From a checkpoint of a small transformer trained on Wikipedia: width 256.
Each number is 128 + 24 x the weight over its row's rms, rounded and kept within 0 to 255. Layers, rows and columns count from 0. Numbers have three digits each. The size before them is the row's rms in percent of the matrix's.

# layer 7 MLP up, 1024x256, rms 0.0781, rows 361-432, columns 0-63
104:067173166126123166138141105125121087113146119142116125124136123116128213142095096115126128127150146176106120116162131118158163103105187153133139105130090131110124108122148200130104149110139140
099:168135090074137116096118109139123089153118134156101089123120147134128147117108080161079116182108119097154152142077140124113151152145130110155141112153146114132101139166089129135136123149127122
101:152168128071117090116154133104114125126072171132150101119141122125141128106114093132104100121131124170145142123116146116133164084141167130099129119159112148085148116147141124093148114098111191
106:125107138140152099078124142142117147123118125129135182124129113143116134136133143137138133137143116090105170124100114147126124110144100120104135126140135103108122119137172143123082139165128100
100:116141096107156150175137160147154129097148128142147162170131107181140130109102174095117139129119179129171147145096113090104085155121131143119103138118164089136125140118182172161108155176163143
101:145141159124141109130114149133121116191116152127187134119156150137131111135178124096095137164161116135115129122115098131102118109140180119129118087125159065113070143185140089140141091131126121
100:112099148152118142131109117163117119125151101139112131133110150136127179160093112158141117143119108133113095161149112101157134128154106107130129117189124160120089113143149130103132127109160130
097:146128163148140122157133118187116149113121122066126095183129084155151135105130132170125138143138103128107121143122171116116099139139116135132151124139133176166117164095166142124135115118153117
103:127138153103099106121169173126094116116093155127156159146129143136163136139132192139181114148145121129152105141115072159113134144128090125150140147124151155169131127125105168179136095123127111
103:110129136110116164129095102106126087084157108114146126157082198129067113149126139124110087161126094173142117104133143126163113103077117134129133120128090155184099150127145159131114155150120141
098:077119131101099163154144139165144130093166111121170157111136112117133077157117130130111091118134144140082129121125106139137100113097119086119170145144126163125164147090126127145172141119132171
095:171131133173087144146137145155060120146123110121156177085143126099126138139199172091126184134118146115149092125124119104147156137134107081118115172092103129133127110100115109131151106094114141
108:098101129124132152118120093139158124128196122140180109104130113133148105139113128155142083144151103111127156142134135113154168106146147129123144123134119126150131149093139125158119115115092159
103:125140142137139124129155179139137147177156141166145175162112183157080153065113095131124122113099146126138127167144139170133148119069153138088168137136141131149156129118138162152123081063152139
099:133098128103131121137139138124079138140091126127121124142109128125120119129115148116134146107128115126143143119084144077153127113150154143148095112179103115100141150120150153112092157080119155
101:102128120133121116096164122094139132119124154158101098179164130158120148126113166151135145138141161143136139155143120139101150145132121127118076135127179147168128127119165122134130117133113137
098:116141151141117125128157081165135140134130169162112119144080107140081152144150127093113159124147123130117116138090166152094123113138086152132141065104134133158164138096161144086152153127149130
097:141116100133139126157116142123138139156155134128170129133108145129139122117116112135138097169160156099130140162140133100112136148132092114133101090149168055118111146126134115128156135099145119
101:133136122117134115106131184143155153117203095139137125118126183155167126104151118128157148168116224086107163126150091119127124129115156147158113134092122138107150146141151116132124129179158114
098:090112120137159137128141093151144112159183142137081117119138114157081159099144085137128145138097136104158169175124099138126110143143096146168142137120127136124125092152119102157137106162136134
092:121107116176132149157125135125115169123114133097128127125118119104129125127115116066138111145107131149140085153113165115129117117134133173129133149165192128130141068165173176140088185156128144
097:104122119086082116128137159118126118131145143126106124119159112111093139108130127101139163127125113117148170083113113114158104132121084157134124134114166089122154142078127163075149137161170127
096:105100153158174128099151173134129160204094153102119184112118115095146120137132151124133074102134122121111127117137179106159133118107152112153107119126135157153094130110166087129120149115138153
098:079117147122116112127134195098119143127162088149161133142128177095121071121127151122150095083126098126103103104120140154100114116139114099091140146155102136095140134127134162126145137141106145
097:153125141166125142073141132113118090096133114170165149132104095146172075093144142109144156095116118119133154155145152106167141103089146108090133097102107096112166130134146121089139138106126139
098:108065139110148100121141134133105106135115129091127158137162122145106122120172104145137126149150117104080160116149115141108082102095103138131123107167074112133106129108098122099128167122138085
103:141104096122126130094144130158177125118123126148075122104126183106146160171161173145097078152119192155129117128123134122107143128106148176113151112139082096136124114135110090101114096124152087
099:142147171145155164142175067136114153137113145130137085131147154096125110114129143112124099114141134143154098185106128125100177143142108148121131145096128124143147101136153111171154119109130110
099:133108157113158155129120169157145116104115153110170112100118138161108131143133115144135109145107115144089121108097098163152108112149166125123112061114167116150130133134112150170078098088159126
100:171104156125146104138121159119087114081109142111121189155133090133159144114116137128146179089127117144107145121137147146097120143115156153171129171146124138104140106154147161124101089126147097
099:061142155182130124156155133094129150124126127154163147084113128108145131129152178146167092108139169115110120170136154179148135166162140154132119130104136150147079122136165159158100112112111123
097:123145141143130173123133124176134138120095111113132113115118125115105139142170136134098131108115086151159089104185109099125132102118176155148117129149131091126136170154132102076110127145092160
101:095128085111108129131125141099136154160153105159123116116134137159130149125166131125151102127162121131107093143148093133114131107145128129118121193130165140076132086102143135153104158129116138
108:159113123169122099142144146092107139133115122107122128127148155177134112113101136094136120143115103157132107111100169163101107130092098149127146104142116126158146148134097142128146200142139144
098:120114152128165178097116091148148132118136151139154156147142130107136093146132162121110160113139115124154098129141123102110111115149136109088120112104146152134128115115136111113148076112145100
100:105204160123125098107156149141130125140150163143110191129177142112172168119134114157160167117148144113147168117123117132105142093143139135126136139124078119152157123145128126125138160131118102
100:134115114132126098150120144100108123167145126132076125099161084142105124102113137151180146121172151125141142124144125112143131104116129114125125099155136082116105153143187164143108126097139141
101:142126093144111129129095136166124130119078091142144123173130124122184114124144121152097164096146135113097108154128130143087123137135121169117138133107162126111111170158145123119108094123180118
100:150143099120140136121137125151110169142118111123111130101139118079172131133148086114152100059106151186154120154136152125154114129161101130107109145116134124120132144114169112154160144122123113
099:134106174145112135160154127132145143121144144130127151162158127134142117172150117077123094095111172143113142155139102141129123137104112100119155068078131115133109178132167142111135113105164100
103:119089165096177128089180142126109112123091122129093092132115122137127146172155103187148150143139151099116117159133147157147123189123168161161107121132137166090110130131158103156096133156194160
098:155139138141105176131124139126140109126104126086124150099127117130086117087118133121123173161151140140113139140160190140170156133106131057142124125164133122170181165088100170178130124117078092
102:136103124118107141134135087153132106091146146132121113071120123151144128110100093137080135179151130114115168134120126073107137174131113121072145089142158121124123125142156117157152123118130141
092:129142124115102125118105067140119112124139127140128181116147184150087087136125162125119137191111135116138112145127134160079155156121125157115160100131148109134165112135139125128112174086128147
095:117102099134144134090133094143124112104123087137129177128123134137080139138114110172116107112137100144152089104141104125107115124129122118139137120151140126095184119161094129115116117136156134
098:120102122171123145123121159087100134154101123120126090075134134142125120114102071135130116088098097112081100114143113118138139148130135151147069148146152115086126148141114110128128108097151112
103:160137142087090126117126114131133100121107104109130138105182155118091087143143125103110154121104144165137143123152054138114144172135113151105096147080085141110133163132116100161165120130113170
101:123120150107103125146115158078103147211188113131162134141130097101191105125127164164131135124119095077111125124138127059137124112107115110064157139155158122121107097171092105144110147143139164
094:131157117075149122157112123153120141120105134089107126109151137136124168149115104140127135072127138141146149171183056121134087111153148089134133106145109183150152106144124150128134103100145113
104:131177166142174123098111120081093175128125104155098130116136141171120144106132100096120146145099104130150148084126145108155152099100133162133128149108138144149143122178113157076082177132100108
091:123135146178103104181118142122122157108147113159159146095090138124093130103115153163102150159094108153109100117123141142091177112122180185092133113152140179117107093118149170114154147160137120
106:122137127200124136160121077089169117134126124115114145120117109120115187118129153220077111146154102101098064165086146132157125134154153143096127117104115127108155118113147098161126131109140123
095:104099143121140068101109142103141113110136144117125114130087167113116147124135143125137146147092136090128117153141156122112102113128073149151128100124092127167144128180077094113132136147086111
106:147122108151093076142126118210115109139121131155139116132084145108129125117125138184120142140133112133103182138115169104168147091094139147152132106106107147113149103163094161138112164119142141
103:129072099096150129148151136120116139152155085133092183126102135108143117152139101136134103147129140144146114180138126143166129147156156122094127132154161109122115129119145145172098085150106101
096:144141153115112142151132173117131140102168116135120143124081170139217138117127106118166129151150127174149117118121120112119163137145126154155127111135135123117080106098126123160111169134154124
097:101119120105152114145107121148148094151150108127160169152137090133165136155140129120107117061140107111134131141139127142122073140155107130071116119117166138136133123127128126121110124137176085
101:167062086138131174179087111156158107104156121117132137123101175136122094104092090154137124159175155165160119137140149106141128135134128123140137107128114116110115154115162102114139103127107094
103:135151087117147063109121123163137156158149122142142115146115132146162137211096144165145110119163138080118096116103135092160134109148133152117149142145097117084142137131117134155111146123100100
098:113120126109119151147128140153120105114063108123090105152143176128130124089124108127148151118128128099093143168181129084107131125168139124173116151124161106137119128150139142160106127142099162
098:158093137178167086076144162122125149125140150122151116119115119110114107146123124114117122142158141151116111123124097113119111067107105122104149141142100120123143120142152136137157163089119096
097:204101142089085122108143123155123163154150086089172087160100128116161106161146111128157127112155151136154119097198162099110117116156149108119160090145093148121163134149147146154092153140131132
095:096121144120147151084148173120124085144140163127117118117125143145158127085140108111116104119128157142137117121121109116099093125131111135122136131146136176106075113134108125122103131115126100
100:123121112118167133146127117109142138105126142141090127122123114180139150093109166165124136106063115110073095147108138097136176157155109110118167135102122132128083150076094174168114093138165133
098:125145150162123152144129109103159093149127148154106131170131127088149143139156124126109175094146175126137112161178150132130136110127161062149151147084141152140095144130146170143128110106108171
102:119122102104096131159098154105158107165101122150173102124097127089130146113090114136141124086138153152146128181111159120155115110111173121119194162141142110122130074122159120156110120130176142
106:124126079119140129121125116117102159136071118136122106117117090182125072140147114158118144138105130142124125187160167051125159137131131130139047109115100114088064154139108142138146104123102126
100:132177154181129136148108094155165119129150097108159134125121067140127178115118157119107110136129155122123123159105086142110121141099105168113141118109112183140104112122132086157141134135114109
102:099116144124170133130140140119120116131145127124098146119127097077105125151135119098096106157130192119082141122073150093131180134117143107132088134110142140077122122138127145123096107096171115
100:163096122141143145135139144119095148149146116117121117115121153101096132152094143133127127115131151133144146079107148102152094086161100080149089135160151177168131132131128164095122166165124177
107:133106083138149098103121127164123125157186089162120081116142113154128139145114165133161176121126098130132120135109118160138133153173124093125155125094173141154109142137103114137115129153110158
097:154119146095175178113154119127140139125129170104151142158092189111131140108121118152135190152159157115104126126115148150165138088143137131092137116112100164125066125149150093151124144133121179
# layer 7 MLP down (transposed), 1024x256, rms 0.0762, rows 361-431, columns 0-63
105:171136112123115135087122124121062109128112128098206169085123119125112184116079145130096111139130081139157110149125087162145107132144087110124111118103161119131146128151145177140074137114140145
101:163108109098139169149134091124117126122090129143119112122121141110122108098117135073095140123126133155124097109096146095119114136148109136100112147129113087104160097112187095096138138098103087
101:137116110131111057150060098138171089140112136114148107123155127113154112121126155122116138139130142130158136122097101142124101123057114148120093142109066117114143157140155123089136104124065121
104:099124110099093092102172148140092120115121119138119125132148120134160171125136097149106115159196135159115163162129114187159132179120148110105165111150131089136166156137126165124126116155147152
104:147146128121102097142116125168119120120115097129143171132126110108143099103118121131158143169160104130128137157112102086118129130136160148130145117107075069101129135147131120142144132110143151
102:103143139115167093135149138095138118122097138139089139096172150154139098185166171105089080120114134177131132123143127093126141112094195120130077135132122140160143129131166177152119118095170112
101:120136127157086110099159098110120132157071161102132116143135101102087160127133098128141103134145133147133115104118132150135120117165184151123146109161122131149146128130141126149166154152093143
098:134135086171099142144167102136138172151132169061107134113110153126096160150141115139171168116153135133179087164137119090175114128126141142122130117105112093135122175148128122115081142106130111
104:139130101132114130148086116128148142105105134157095127137138135122171105145153171166173146114124148112147083128107130149078140183137131108141106140091151096133105126154116103116125115129201097
103:139133119125138124089127176110130145128111146100117131138136092099109137130126088132143148132148113136150150120139202120127115132108171161099140105090129108131121094136119155144137125135128082
101:173126160138152140113076109157121086133176090179123123161124102118143182094118105137137114150136133112155174138126161129124139148129091114126135121105161119123108162167138137131082144099130113
094:120105133149098120119090159114124148114110092158107098118153169179133126100115163140132114105145114109124119141141127143099179117122113112110147085112133121144114121116147109085125139105121130
102:140145181139109120129157121088128144117086154145119112132138115128099115113144110117093107071064120126106113100115100123135156141134171157173100157104127127162128087159127136099167155129140110
104:118173119116135125122118130111108115115111160115151135135109167130087093150093163144128114071128153113162094127165161120139139118168116132089111121143142142144112113131149157109103111141104097
096:115108167141120121110096106113130121081109138134131183116159170137101166085106110157096085109146119148123132148152071148105102123142114121142165125128148150154143119126161106160154116134169143
103:135166162165114146121132102131124110179150064135126134134117130097149151076104101131146128153090166139130091128114142132158132119106129083118088152155106144114138110108115163117161093143130141
099:168136132104146112127140129159115101128134096134160106147157150136129146098130125107179123172128132130138139129134119142103093139142093109130126135108135099091092129122158165116071144108112108
097:093146100129110137142161111125091090068111140087144119102154126111138099109135129158075109086167099135129158132157114160131168123089160087129142108114132126104113087112142129118151084129102160
101:095090118177155121120120133142096151125094129130186133093133127144158143127146128123180126162155123115148145090171150131135148156149138118132128103122144150159093190122157121131124141143152136
101:149126139126152117135135121161127127148107112184125101149129119143156122162098141137152076120136135129106112158118168095131117137096119125122088097134154125088110100185194107112156132097165136
092:114138142117116097140121141102125115117118146123149099148111130121143107132119121068138159177129199135099133115138132124111132116157115103135123123110121126113096136134134114138103121120127134
096:167133138139106128107148112121120145111114130129121148142155152153100131110109115112109116140159121124119117096116139140167114075144152177171072138117132125076094121153147108110132140111156127
098:107129148132125132145139183160107144174128171114107161107129154136113135127141130181139138168147095131096123129152166150127107136128132106162107143122136113146098167123178121120110150131120163
094:132145151095117073120140149089121126128140094160113114135174147139168113123179088119132126154144124107127099139125092177105131134082092131109150085106113114137140114130106155106133149108117098
092:155102122147150110144129129131120182093189128121125130137130133134144110154120133104128160143124114148100120124132157109172104126135157145160105138139131141108115152117135151138068110106134134
095:136127137138102147120104136160169121130149152101108113125195111144110092128100129166080137136131162147172088133105143104156095130112133150109145100120141146156130148130139091137123115125125073
104:157060195119121136128169100127139120107129124170087131142157098154119112116123150137137109096122182107156121126106164146100148117131119110159100091112109127134107147107168120101161103157120143
101:108127106127131138101114132138093132146159099164110163118154125147148138127145098117111155134087087124118169112177132114127081158100121129132093152159106098141119143099107147145102150120135117
098:101134078101154095162124096119152134090074152147132149110145169129099111142143108122114083105104114124130080130153136126092096134146101115110139079163170132138119150116173109125108134129168109
100:113114111101162154122118146176090153148101155133114158133134116147139141115133146168112128122113127137113129149143104144139161179132157117101142147108103128132111118145131101061137099122138127
098:147168143146131108160140148075157172149156131146135048123117124142150125108154135153130124087115150102143111141116121123153140098150106159155114144096119110091156135132136086147154100147150156
096:133128122117125133149129115149166169152150154131157163131100096122114189104129160133114083137116114103153116127102075125140143121103109128102124148114155151139145097117114149167127121150157134
099:114146136133096113134152133074157153104142139158094114140100127126115146143127117062076094088133112137095112115124098126115114132136123117169116137173140151139119081109095150117112133132135110
107:096145146140128088100121136118158137175146136159097157136146142140165087129131113125115110124142142160130104090152146095082117119073098129095120123130153113176123122120149148176143143134120105
101:166087144140130116141170121157113158137132120119138100096111149146083120132106152093165113142133142080167138136067134115096116080126111130125167129100130112093104107145124159159121121139106112
103:146133111167148127155143182168125120147174117111119139081112132137129131138124127122098169135166097097135102141133142135126153133146133120071117097118131135174145136131128126130132118146138149
099:075135148158133121158139151130070126119179102136147101122136089130118128165126166150178115123109117107104128132117088065114119097125120120188162147143088164054152140164117151140126153113150127
102:152101131108145128129115144191165151158117139132128157095142146110164080082137139115129093135111104161180134148145123101121143160143131099148123149097171133143111124145146121131065135112123139
099:098163154112083131168157099102106121132112142108087108113107130138115119136134117142107157128129166098093116127127160178155122102143163118151103153177131100105155157131100136135099122106123151
100:124138175122124109144122133119148148099137077154144136108133154139122146118136129138153117125152115081119111107154071120099157157117139163122129124136119099151173166104103158149109168137142149
103:112132127109127128090096100140079092141102115162107162128116172152136141095166125166147152141152147102119134103141139133156125154091114131113138147152148138147088165121119119108109142132125093
097:125112125144109112139138179122169120127163121144129130169079127141126091111117121125140134153178101158152144098140152158078131162116154141102132158144128146142127158100150110146142139116122164
104:123121124127136105115125150107135115129069176111144157119141167134136094129112114138122146104114120153119117134137113120130114133115129135139103139110130126162130156136097139130104101096148138
096:135154099127100151147117113164139132128189145128155140114111112115139119095148100125142104127111102140160169170065119177104128123099129135096155106126135136098132143097099126118135114143133156
095:136122125180066136126109070130131086125152112147094167117150165145080146125119136139129167131136124093088117150095131115143172148115125154123143118128125141098100115158102161166134122157136148
099:096134144106121111109116153161110180108126095129144158156131149142160133131124138153133166132131127139112100113143102092122077145131128103085151153099139162156114063094132110134133140174121116
102:147145120132137104137127122124178120096137121046130110135151112108172137144107163172139136105138116138130130101129139127134115126155124114126130120087131118131129156177142112085119144098141129
100:127120090115122147129135089139136134127082137115123097144149105134083153097128118128157138088120130068147129129163129131103112123099163137094143124179176156123108131158144126139121091127136190
097:143141103091087125171095113159151078107076135126114161142144129138130144105138162137110119155113116155134136139137131124139178117085133111137098134167115142126111146092153164133136104105136130
104:120202117129144169088162133156131131150137140096105139129107101111156103140113126148171119127144139147109133117101156121130141114104112150099134139083133134162100154138072140152098128136121114
093:113107127063137135099139091151141122116147094112144128145142167118178185133128084157138128170099089155159142119158160129124105103130094067147146112147160103123098120128125140094123130126116132
102:121135128114085119141111113066139137114064137078108156131114091114097144162103100160065140098145119138106054127128100118121110127128154151108079141141110099146126100141111118164144135127134156
096:127098164094135115142126128183101139158094192108086131156109148130153102142128134163187144141077149145129145120119133140108097163132142146135109119122116138098154140142156094112102107159104135
108:084139152130155129100181099135131128116110129112100122117113157129087109105117145114170158135088153121172107136143132162127113137118161086154106135164128075135128136194126106120098140139109117
101:181115152146129144120185141108147116161125092133106096117156138112166080139108100073076126109122106127084100147157124131137087117153081087133088129163167119103125090129098139132103140119137087
096:158167155116121148080158137124152130113124108141158158130102178136131100157127100099167134119112150180140131110094130147154141106121157075140142132118160125164128145110131154116162113094155131
099:128095162128105156099130128166117136124134123134062140090105150112168171136129160141128149155166126128110161114131143064155110144179152106105147138156161113155124106132131131159104107141147147
100:150123134116157142167135140124096109137124152090138115137122116111204128121115144116108103131113158118143120130121178115167124096114136147121151162139107120117134109155130108082146128159159087
105:097130135140162123174120115125122121118096092144117118145137185126072145086144155096129124138126091107138114124142158144102165118084105127118149176165151142099145122139137130113151143096148129
101:156150150137156130098159167114110105132158134113108155146081131121182122136145133156125130140101124079099168096139152126070127145129102113164120089127134125180093086152161142146100150114154108
101:123097106135100106132102114141103113169132128112092112091154146120115106133142151114120133111164136155152106130155103102092120154095106129100150137094119117182158119134130105145140147117152162
098:172110119101087133114141132099110172114137142133149087132146163131147149142124138138126106140118150158150132143162172102107110128068177106121134145172117135124130118159122110134101095133144148
093:149140146117152148111130138101151088157144117112110146102121102136108092137143112180147102135108155130123177084085121152124176126140117114154121093097145108129075141123093115124131158090124082
094:141131149159140139118101143150131150135129137234122124165111126107115134118116148152152114146116130151127099107137135150171127162169115073120170144137173108119108175131116129129137123096159122
098:146173158140092111177081115143088122120111156153125177103143113158146076128109124148116162166149121129125121102119126123129156123113078117081101161094125118157106142164145144149159119149114081
102:139112092147135127162103152153159120145155117185134096135113107161126165127132120143149171156157151095127081142096148130155137132178112121095136153168146117125114143111112099168147117131105080
102:127111136153155116134160097150156152138160123157127131138142132120153063129115112136128120086129120138171121190105146108119116116092109095141132110140159138087110149145142098112112107149126102
098:115186171115105109153070099135148161099193123084116116134163103136113158116112128127122151133107145125112177111142143116096101111139149150138142102138146095134115108106115113142132137154169110
103:138107147122133123132126117143144119161144145149104122129142140088139153138116185111115101118113103143108127128123123147137098163144136115137077113136120130134146115110185143145160124145087119
098:129159179094108146148164098089135098079108120122150124124109145077096134129162124142138128102136120118107162121121175125137129147132142098134102093137147113141135137142115161138137130150148166
093:117126160116133111167172114138139118131165099189136137095132125166147081153108122173126113093089108136149097133107110120105135113108128125136138124132120121087146123149141113120168145129124139
# layer 7 MLP gate, 1024x256, rms 0.0832, rows 362-432, columns 0-63
100:110106129100119138098088121139115140138186142100145123083187077118078152122122174121169106159109163132171143114139114131135136128162154160152109125154114130125152112168118161134073093106114169
101:074112086126117144148116117164129161135149114130101140107097084176085142124087109112134123170098117120141121123136087142138100169118138124121129109131161141118162156138146168147095121109160103
104:155101147084124118089093107125113148123121136113148121144163142146147156144085148148114167115158143103111122121098092092124120149120097120149090160139155122142137114102184069143087129136108139
103:108150085152129086096110082131123148153127141132124166108135155122108104140132172138156137127162148162131120095087139058135121073091086107188148141157132131127126112117132104111140120133145113
098:121159103164145123163121111141158165139127128102140178108077110172149162153152113139140120079122137119165132127144142139113148178141117143150120080131110162129128110100112161108147163146107124
098:135123158161165162103119130100133144141158126098135145113130119137098082127103150105142127084136109139201107111119117140146145093083119105128113103120145138139137103085126111093133134121168132
097:103117068123135155120106142100116152180107134109112133103129142138124146147129123112129127138128120129173121153123074103133151128101128126136105129133126091103087133167084118130078145104100129
100:132107107116112176128134129115122138137111131120135185142136129088106146079154127171133131116104124100129119119140152129131148158120135099132069084125155125090089099164146151156119122112114134
101:146131147151114121175132109133117123167145104127109162098161096153075143161126164136146154104148114147163148112137116118149112148141142129136151142185157107164127121110170115125163116151145121
096:131092141125169107137142123121121141168069123128132151110161136096134103110139122106150173125116120107111125113097122117051142115113158164135091082100111141148109108141112108148157126124138102
099:111141150121114135163092123110114128160151144112141201083115084153112153100169162137168152133096136098180084120159090092146115081103145092148132161145109164129132130132160122143128138152141127
106:087077143128160107147103149108136136130163115128149131101130095125165104168100149134187114171166166139104139114129141100165112100142145106115135121121144082117128145123152151130071110114093144
101:147112205106118151175130109131149128097142181110104113163144114137116135144089086130133146123159144148127123150118102121153118141146156159137154125130118169169096148141094139128142116154120129
099:113151157120128110171132164096137172122119144101107116159142138132113121118140163132123127096118120110143136125127115087157113134132121128175135133116150124197160111135167121141133140200127182
096:136158122154109112150146146129134125106132066140134118123132129113155119099109100111111100155108134096132148115140120126145125096130153117118142175073111197121144116121180092151094135112111147
098:133137152139133123126134108146119128097095136106093134098124121155110143102128158123108133144148177126118123107106125124118118156103144147122147101092135162147122145105137134145126126132140133
097:100105130091124138194125118163124130109133109105109146094134141105104118152116150127083094153162136149163144135147143101155127124107157108144101133132162125146149119162138149125129154119121119
100:122132104129165102169091107118090157142140160138084130102138137158162141114198148123173145100151139107139142179120109158128164090138160131125125095165133132168100132107163084111089092112145165
102:101153107192136129131107094132132129123142160102160141129125106181168137147091123174140160132141127122127124113091080126134117123164120119151122135075110136127131136143116130129104120134119113
087:110085155110102145118100147149125140149085155096094081102129111128168136162118153113120155137125166095108088110124108092110104138132129136094112115134072148109136095157143148121078170113148181
094:122125117121125156135120115120143124095143124141110174118094151083126120160092148161122131139132113120115087155106119115147138124098109091147140143142158136180136151103126141134086134108096144
098:141176102094089105140074120176146129149146096092105077150152168151135127132121106148132131147153147118138116133101080118125116120135108116141134158118123073119153143139105159149103143084101105
100:083137120119140130138107130109132136138142121131113105123127124126127120151111133128157122105116099125105106128145131076120139120133115133103134141160114142097134102151189096158106120120128102
100:122105116116132081149140142119096148148112103101101095116171134147106139124137119127101109152158136118129105124148115104115124176136126128161116141116099152101139122088106144127117112166157102
095:127120118107109161151125108118155163146137154110113107133128110131116142129083134157113122099116117149174102162117165119131118142133132132165107118101141106121155152141127159137122101114119144
102:096102118104088128128126178127132153154153158130136130107158119170111116164095169116176132115188124131133148146108123128146120148104093096128147117182147108196157173131164158138148132148111158
102:143158126103108124155102136104094188158153141092145113139163108134117117085096193124102092144151119097137114116113144106068155092119184134084157120142133129145164123154121152118177068163129090
098:086134117145116155142139168082100159145109138109126149134126103124153131114164144121137134118130125073135189110092143124172072144127106124091107101131116171100149152091168168157088120120134134
104:146067104132104115142114101118122144151138096120130141160132146109111096090152181159137140112133155154147102096125171167118154126147172133109130115143175116126109149092113108124107156129141116
094:087125103149156111140177119136124121134098123118077160070091118132105130136107129138132100146138158096114145158157137134116115134084091151131150131125118154133094132177134135115143131136134137
092:130105131147133070141121104151097137168130134144110158146189098130132148216157170143106150111137089120153122133133138113156079125129134090132149131061100120094091165138139135151123171139140135
111:162109103121133132127089131114138167109141123125083154175145119160138124122133121184145188171196114122096092153147124161117137139091110122119119116099130127091111123145181149142135121112122143
106:131077115123139127146148111144116149152182077111112100150148148118096129101128132124154098103125136146167136077109133116148081162110128131111115162141110090128106123125119176121151141106130175
101:101092102149126132118122131145137157201123112136134104147102115135144144119094135111102142116116137147132131117128153146126127130119110143119150107162158100099131128115122174141121162127113114
100:168145137062088157099148172157106153137130145117123117111105177128128098104086123139129141112168097136140081142168173126112131185141116129113114089123135164148105083089124133174073123115118148
095:095133139080139134086112172168113138119118157134148180105110154118147105061119135095097126120123125131165116174119104109128106101130116148136131164167153128091140149108129123112096092114149134
100:113108105144153146128108143097110136158099135116109180135125132108154152121146121156133097089164165127115153136118116117126085118134153087139112135131119157117167154129146148160161146142143154
101:089097143109133135136112140116146151120156109097132138131127145157157134103124146126083138098127151147123133132118130149109112116118137153150149122159154153147150130112164157102073110132154159
107:140140162124109142109106126168108136143108127089111121084111151128128126136146128134158147116139100105123121088111124145124152161164137091143124150168129106126136117116083155127093150159108154
103:105117126142139170144130106107162120076138136143152156157139121129114143141116171150116151069131158142142183139109200146109127170137136100131080085166124135104104161101088162139138124119157116
096:118138108140117103145142114120111165109128148092100142135139083129175154114130171119172144153152101162124108107116110125109111121100141159107147171127150090174118132083107087151132157106154118
104:111117122116107113138162132144155166190117131114097142135104090149147143129137116153152085141160157087146141125119147091115136141100131112114134132159111114110189161140124140173104159087130151
102:107083112100140114085087140142117160114119149122111153141110120155129104156121095166164162146152169113137116131137149107109118135116163130124106144100116092151125127145120113134115145074142131
097:122104077170116148128129116136108134145092135134151180145138139148120122158126083171098134169155103089128092138122152109119103107117102149094178130122105148132129122115111149134139138121151113
103:107131132089116136150133129167097140145142146092108164116171170142124132103107145135096118113092130133125129118134111176104114151111134050165121136143132132129144111130128133126141167123098142
101:115165118081115115151053156125098133158125130146118163139165161141132098113089152104132128156161134108129086145134130090096100127109126098130126134124140100138128106153123124198138129133099131
101:135110090140134133133091163129140198131143124130142124139113123141109153157129187140095106183183099122125096127145113157106136141134151113127156149175100161103192121114152132126133151088104125
092:150157129145097131141158129124164122176131129130161104140118108105092118115137134150146144140123119129117120171197114152147105125130100159109151139137166107091175119106123119114099156157174120
101:106098145115142133159160211131112129110123128104101125109131105122115129164121133122067117115149150093138164098144160080117076116134138168143118152131128101125131092137112117112141155133179209
089:094114165125114131150111100106133108124172109121100117123131146088143134070120122143089128130138095097117103101136116121166124149128128123079146104083153160124113112043148079132153149151160111
105:100111153065111144136117152151123136163124155099096118132158142109116148156116110106138114114132156129138105114127098154110107128102131106179102144145120135160127146116145138116146107143114146
093:103174139150106117118109126112157124124133128114132173080137125115064162108144170161128148187123124125141148106114137118136149108112109077149118112116146158101145127130144136110127131094157141
102:104153100130119115157127162179119119148095102107089106084122187135138125135111132180096121135149139141085123068153130083131144136121136130149137129116107084174119150138118135160089157084117098
103:118102086157157063131111081153123140150138092121091158130179164118114117093128149148097117138126174106125150116157072089121121086122121112182148195150097132136157177117147108141113147119111133
097:160110164116151155141100165126130173077171128082132161144123148128160090147133111132121140202092140114121111121106090113151140138138145162161142143080163121116127093128144117146081115135122122
097:091170130123109130110113109142141140128104144126102127105141137158129151109100089135145094125101159097169118142166093115125110129111152137165122165133143144172151112123159101126119136161185102
095:067160153141152068143109156148156129131131114137134152083141129136102092134113140113140133142140169123152152105121127130092152104098124134137123125103136122166104154140147158136122120135118137
102:088104125130153123141116112132138138106115120152176150142093097162082123149072115131119138138123120155119139133152119078133097098110111096139128121164107168139130155101151152085097130138150120
101:131118143073123125131112127122095144171154167092095106084102130108159099121158107138150173096155177137104120141135124127146113099113139149125174127128111152176148144114141104162153116096143147
099:093142097127096131146101125141101109121139134106088119082131111156146136120150118165142135109147153121117167120156141101119140136109146130151125127089128098118144126146160163128119121110191110
097:098133132088126165113168149135117148153116114112089156123126113099140157129139142131074145155100102129100060151068082116139101127130105116137112174151146114128124145117109118136125123126195138
098:132157140093094141126117150182124153163147144096115140149106151122102116137131072152116129090162187138133108149147128128151110148106124151141141137117120156132161128145131122154085091114120123
097:128125089137129122140105107125147171129137157140092098113126101156121148125130142149132151135115110125112151160146181129141152168161169075114174118097131109127114145142126162165115105159156140
094:138101110136165147118126125104151134147166107135123125138135153141137131118108141165128130101160083140148087150130122102128183140114099166121117141177134123111136081093212129108110129164112112
105:131109140141146131115108171124083158112116159102127137177088133105119124149147078176089121144155165112138108143095141091143181134113112127180144161161094098194168153183122151107148125127143094
101:110145119108113117136090096103130143133149150109132147149177127139095069139111178141124144109110148129120151141111159113111062150078108132134119117129145131161139166113111121184095136098080144
099:123138156117131089161098099091087098148153196113120124115164148143125093133139110146124152135142089139127108139132099094149072130118158118146115136157113087161097110092146132110142096122093147
104:102153154124157137177153123156130143143138133104141073123172142123112107125129116109145141097138143144150104089115086119145083093122146171151121145142140132144141073088179117144148190152165193
101:178112152124141113113075130147121135153117171105095118110126135135112081121144142156122154149158168146153155105128158116168133101097089098132137102151106116136104142120146132145121137122099156
109:143088142073156104154121097107084116140131131138131094106165075138165115157086097146143118097152085128113115124085135118160124174146143109124123114126129104105106073141144111084105123134107162
100:147120122142137139119114124115111129113154168048112106126110133085105105105100129133115128139130107111086106119168110141173150117150150114123110164101112131089109175139122135133167098096150099